config.yaml
head_dim: 32
norm: "layernorm"
norm_place: "pre"
attn_scale: 0.177
bias: "all"
parallel_block: false
beta1: 0.95
grad_clip: 0.5
decay_fraction: 0.54
Each number is 500 + 50 x the weight over its row's rms, rounded and kept within 0 to 999. Layers, rows and columns count from 0. Numbers have three digits each. The size before them is the row's rms in percent of the matrix's.

# up: layer 7 MLP up, 384x96, rms 0.231, rows 355-383, columns 0-95
# down: layer 7 MLP down (transposed), 384x96, rms 0.315, rows 355-383, columns 0-95
up355 113:524438543515499531499583425454486530466547408574514499467448472502544551525589466470482490540445479569441443449553605518506467461517570536458462497584459474431520500489495500565571538494454416473500442601540533568535547606509604506489582451519539392489502450373467505437512481530490538455
down355 126:467472549494493550488498604508448534548630557554441530543519547448575402582495633513530475489522482382530497464554480430444476505426451464491516540479492417479473476514498517506416488494574482454467556472387454476544551451474494507568535488409458543515515456580554484616456484518478490525
up356 081:483483442530521413578581591469568562454531446474459491524433494517552461527447450465513449412501528539527526497594486505531479582568553504516372399499531489476442442448483477526485503526510465486538529541479577545518510602466483500546383441520518494612489475504542407628457465464505464507
down356 080:443582495541437446462448495562609484535472524550470514454546426449556559488518533411471455571523496509545511439522467575536377461448512495509528392427518527524564490415526461517580520590458410469560523517583502512443574397505617501460521493529439519455492516502546558449499458477502476493
up357 098:480487477504409548511458445527490541467471564542489487489509498474547541453518354551537524469550487481473499523497490470387464403522462451533525453587577459440511503574413501407523426543473520481455549466472507548533622565405534509511597401483430460583458472542581535481517490569535524512
down357 111:473420613446582567592526443502505496563475482513506496528488496388543546517528444537507512502527516436584464487383529481524537557379498493473427523554539409411487484526555506543551503475451534399506406549463546547516483469424446486574519443541515523534453462548526534512495429602495476450
up358 109:502423369526565515440533468504472472603411478525528411395503511486536544502466442497487496429517532483606473476522471532528491457448476517519496492529520590420443559562491565510518498424508510540483525566511572509522583511410529547540573524422603465475570498594460519496453520439399459525
down358 100:481451546521504405416406440522494523511486451434549451397635532499497568597504536510414535472500516508499489434460529612475562515529450513504461562480550529466554496465570438431459535616537492501537462497534525427487417553506583535523531442522425520487467566476499557501457491565432474434
up359 106:486490436495452505467540458432451482501659461534448566541392451488482494469614504509513465528537509522580551499511512501400503566526446551424520444496501398489585460507496475569484531525458514514510486432491507376528499534498547600614476516523519373524455411520538507548467475491520460506
down359 118:531524597494505461374538512488474538557530417510473507438500433477520505546511517485452537453498473498336518548544417476559503504431515471409455502452548527593485540456504495471512477611462455467487562435461465551451558566580537540486598490519461514458406480523563550504634488503515523479
up360 097:551513514460552519558506516496490580508466516525465568539404447502518481494395498503564473444466455577531593501477548486591484578472605465565478416501461497542520441565553516541469549466372440465501514495540445509431453552544514589557517528410406545504530486493603419541454568485449486503
down360 086:409525484534511488492540461494424442489525547670507424526474506477545508487552521490558532531426446480546585482576489541407463522472600492529554506465436527424516415442423524495541495385606458568463521509543420514508475536476473487440540476514578560484544573522419522476456540450522460489
up361 102:531533496399545416476450510446476480467426566567470529582458583550539488505576589451457533463455519434528555633491449491484518446517476479480564553470475566414512469522425458456549465439470557540458534567452501498653475479487536410537477514500511423512503466481531450575561547492461510442
down361 087:405541507514516581560546454524542487516501535590563498461589400514446555490465483506589413474527470476448477536528556557413454548534563552462508476497502466559491522510513534565480535408430413463450514465555488476394563446455464514409470459475525562464503576500482528462488425496434636534
up362 081:572584488487534596511460459435487473531428502555497511540550478565526584544586515551496461558538518500533525518475575437498449506508460466551516513485514517497566435511467512627538511463475414458365433519504458555564474404481499480496546465470425521538490461355464474593570471408471513476
down362 070:515468442588615497528547503595523526520503480443528477508525516448392549465517562464438497533531577578492385522523537468524528551445488505516528527445428475420456511553521560558536493440536469529486438426541543373443409412553524459444503526545515445408508471514512520574526497516414574516
up363 100:604597502461489460428526508456466607508445465496473469436508409474568439587514511619478503495579505566543554517602553450570438421505468497487466563485548542577451447451515427483498623535490460520508547556468503539542463531534488464485514416514465479469495562446450443456540437559475493460
down363 120:378442497512545507521530556487510452464532494546522454530483525528474493384457475403522582509466553434453531549433446527438558549444581498532561453469490422423530529510568514501519551433550579412537421482577596470526480434424468543607513531446467460528502452569564537457490525513568472503
up364 093:420424470521388511564542529491466479550387471508464477545533507481516444472566594585470458477567526585447499537577462486509619468507537534460487435497468542548564456515489553548431518476474498485469520459457576506569531550478351475571527515481472427460579460557469472495497516459616488510
down364 082:485527530553479487515454534532481543514578525478492467500601499534506399680397533505453402517556493521412526466546535433466557433438512520425510534490543440474455514496536549544427444470462513498535480555554466482509399475523447484538578409448574463458469536494563544484515592489493579467
up365 084:570528515517513443506513468456465624560484529447494483586422505500490610501546408551474524525540533570558491514494441522540479483528510477494484532474579524609419521494543443563383501449474492551601469505473544523470491541540554480507562360452449482564485507524422569484492373494503440484
down365 088:484464491564544474508532493541523580456521517335518480513483493489517547518484521476338443540473434499513473481576506629477528464436453519493398522543462509508418519456553442458506451461471468508474477490567572537421486526526496532507476533605491527582543536453510473441595504634493534473
up366 074:524563502384482552496590530540499492531485593432399447518467478463443600491480483538508562457502490498393507535395476536448443483535544572646398492549524536517526516514551602486531550477436546579443447496528504515488533515444426459558490503481500513558587515467496449485518487448419486533
down366 079:492568498519520357521541513525572471471577550468483531476551580529516504509494444513434528491446521533534426411507562475438539425446504519551442483559448549547577526478513481419431459522463492540511561528497440439446407574530517528450561596514483534400450540395589574512482537436457485472
up367 111:504459515484515486578558496485441450452469524557400497542489524470628508438598441570588448536516500608541587485468533462444458569505466471566586470463480569421484491490494573496569529490434466529441451442460460505444484473526533402588520490472480561527428542530544538443477566495535422445
down367 106:518591454480403549467518426452468470510492461445524546553585511526533424480495556492487535537507483393532490532506457461570455421537413516495492488558542468427586604511421502423445587508445531397531546529569574528512483527550532534478504476467509494530493422456445507619539414483592492495
up368 079:559454462494514492539449515439562498447529599513509553533481415540455448458516440533587495482484493493512539479512502462571539524586503408350469484473533509548406424495417425405579577484473422454559501526505541461470459512571418558567429542486522451568538491581520503524487453525539462446
down368 071:472523457588424465486520436567575541509438449488463500486478606472555619495469521405400400627506489448499539535505532444530478465463624470595485490521461446525551506452508561586442483517490498555449559506535454511482536428435535493412531496507467505499481481470527516453532532579449565462
up369 084:546527508447527444542492589481466458405492441577492545471494510519522522495471493459422564468510474512457492413582443501460614599480547483530513563383412457532393493533572491603472504560525525431476554495464510470465533533415479409461538517508576414467465437501562512587551508503543502474
down369 082:432447417521492447521492582493465567523481488617495447442584522454482568547538531466476518419542435528484571468462519397551486559565445438497512516515512479460516412546505625527519457364499539512602479417578520497499472465426552582518493465464530429479513479542478591530491507520472468468
up370 094:456505558540470407462492481408452446518442502528652510479544436517534570474542583496532495484454524468486429536518419574517463515477420452495424515561519513575491446501376547439536436500515466521572540501498498459519522484551568528517534439457405575572545479484438518603572457444539534464
down370 087:458534502468530465498493593552520393570585460625482492493450572433434475395522488539552509521419584500560443483438417569459518537535488544529407457501496565426537581522458480436515542480497450487481499614488555537487464441500452501485549520536474550605487452451490487527459462426491475569
up371 102:529480582530412535540483505495516502456381403498552464468505476529486444552543476492495466465351506544554563501489515536467554542522532518558442500474548524519467447515465504487568511618477543517516518543476551498519504565509368536506470413483452387408474537594478569483378546552478474532
down371 099:409438535525512475404578460537470458508575461371507454554543578531523509507536594582537522495506464521428482505445571403515513479471521497473465550498521467471506465540514490466510438374511581355499510543542507596485504501446576457489498518526529482549555511482417615488507559484436472524
up372 099:500450535494506619522528499459439513463496455584482536533506456486524557386493479488441444439425455481568576427425533553481378578598465494464501570465455435528571497518470607443492522411496484475413479421524551597475512515532557532520488511447569460508539498575505457553540510536536501554
down372 104:517552502502484407480474545498502529529432490490529397529429385488518576442402588411465498495528485448598515435583499457587557481524414494583555557478522547565565560462479461468498456453545557504462488595486506467455468513477488503541454498538464636430512460484463501519486560570497569477
up373 103:508417579621496509489485475459485489528471491495396508531429620482519447461537611502477473502457623467592541430541469492454503468498465505514534574511518447571512381567531477528509517547487388485610509502542440510488426548459555486460525593475476513542492549503494470526433454433567509514
down373 118:544472418497590499490527547503567587390554533474593400514513519567466477480482477488452438408540463447500546424504479572479556601474480497548564515484566466491487455451514511475458492464514484504455537415495498553427544413521577555412485444581494522528415563580496417498566515564447504480
up374 112:468435507457464542406500517481487533557472529484547540429455576537559522539487484485474373420565552463564511466440529457531503587495419498507536518502523512474478491572513605611514560450509480511402503586448490471575546585490560564509497535457470430453504452494526511525498494524470341585
down374 104:510496525521475442457487547521427518500542477436507605477628559505494501417534483498498538433505455534455456525520377537433502531538529417598478495513493463468476449465499409520523517625402505479591481460562464449568499439411538452486541539483557497496449534607503444593560547542503530488
up375 096:515441459404500521484491544548477614453562427476522550516455514499533448440494506492450537436534526524553464482486419533521455555576491561453505464561345571468571432478526485517566532468545510545444399499539483555481463526504516551544460478407518483559559484570556632461479476550425447547
down375 096:514476496576459432505512488523555441516476544459471455466568461477485454544479434470532501580530446456447440459598477660469488458504415563576476447464455551498536530601405408489537506490541474594577523468491465474539556484557479534493547490531470463523450502523419513544500586579440399532
up376 110:512567506391462473576460509460541495583468516580506528510521459537514526422518428595552529455437446534482495507507526544480515458563456576484504568444461523557468562528555507501522582485540523532549470502564549453469474595438538494463454368578395424470499561488455405591438462498469479435
down376 106:444546408509601581503483522487490441562516454560499508543474447423556555464440488510389417491421612492592518414457464588483525496495460459551505577508440557512523423515481480520495499525610483429510565554430512563510422520555503531461558513503514442491510500416505509424431532524473574497
up377 103:476508420571555558481485580509525326512506526496474534443394503540525485482516469547535469520623565512473534435465621502434444518554505482474493416468412409487546466534527441554576596523545544500524473583469501415523463578505445544511487511453510533486525484463530425539448484458498513492
down377 096:489479515449562506541501435406518511479419472468487504490478536466623468536495476540564527489446438429523458415539426517572474482536532482492608518474469435533461532505490535475442535503616553482469589530516557560528439435608546549417539513520513457469495520432455541535599393540437415527
up378 115:428544516520438504432544481456552463507493488490535568475516495540467398423484494522501483515448677519474592473586518593446474530398461466530501514496497448486419504521574487531529523371553440548550542577509601514495528475446519455482528458412496569498483463473514521479598490559508551445
down378 116:460473579433499451555536460508566536545514447512527342557357448508478498547483487498511522490617460422589517419558519400499436481461518496431468565449534513504541471510493486531490546473450529514446538485548485531538498408460533545600513557490569520401537433548536544474475458497543558523
up379 104:430413475523508486484526486504402506424406415474544594454450526488571509480567483463540509516541543520503528529480419481539512493621552502501556518555461493560474440478404529509454444482516487443483504541448484437459625423526482440522506603519522485621459562510596565539448556527486553459
down379 103:433511607449544467540417565428552563532563425551520446525503506484577528545520469521522512468525528507486466486487590458480493427489525442462482476381519457535540479473417417513524463655580521524439544519504476528520482604483581478525458492483423475479479577508520522426454460583411523442
up380 091:445554593482513504525519402453462586571527563462446518552502498551516425499541484483484524618608456537472562460416543584530574446465475555598554505521474421529411502536484493487497495490551449505423460425550522526513494475445501547465523431395443470552459419513513504551525515452495467396
down380 086:534442426545581526584459569558493487485487431402428486510452484473528483535486526454550508573535548502493410475496540525502572447588437576486533416414438521514492467508531536518530502629496472526511520464543470496488541495475552587428492428520558566382535576386461520538482455466447446540
up381 115:537410460517481505540555480543528397590441495407525448470492540558478580463516497440547422557456450493461517563615539594565504417476547462505431477551556534469504485549501490500555550587526536509455453488468545538572465477387475545498496438425487447455503567447491460451506627491521537466
down381 106:507415484404539370526501529533487458498512526466542539527468502395533460448562534466484531535538488481485466434461379469491566521487566488470500521520489566495542399513610526550511494573557569466507470525503545546532608491512488577483496450547489556540469354439569536438483410559445488505
up382 099:558492515447425556473506493442537559557496478505525540415432523534505437495525483495462532483438530404539513462444577382481536574482512554449480538573476497517486509543475524504451531441431380540428570465438553483548476558453432549542528481506536526547601486536500406495609521449636492473
down382 104:415536446508488508459468423487452405496445494503507463546623538541534591541451399498482378412507481474571562475539409575498537432574481526580544457482524470552498547430519556522532480553487557511563591450482468563455591494519539515461539442518485530453532471504502411506465465474561425496
up383 082:445472526497542434620602499518447477511518577451530532507522519505495501417441485412576507531531470472359449514547571465536423512569492550509482535525519410534475564529588463522447574497521485505453601558376576534520500582479477488545483375484519481516452483563455529520511451540500516503
down383 072:459524487543415422463384490562515548472530581529447506557601525484574592502476511492446476538506491385564544497465588450619477531456563511497475529534465478388538536477453533511506455492470467525544523456506570433502457507462572596445528423532529538443574491510459565465510471469465469403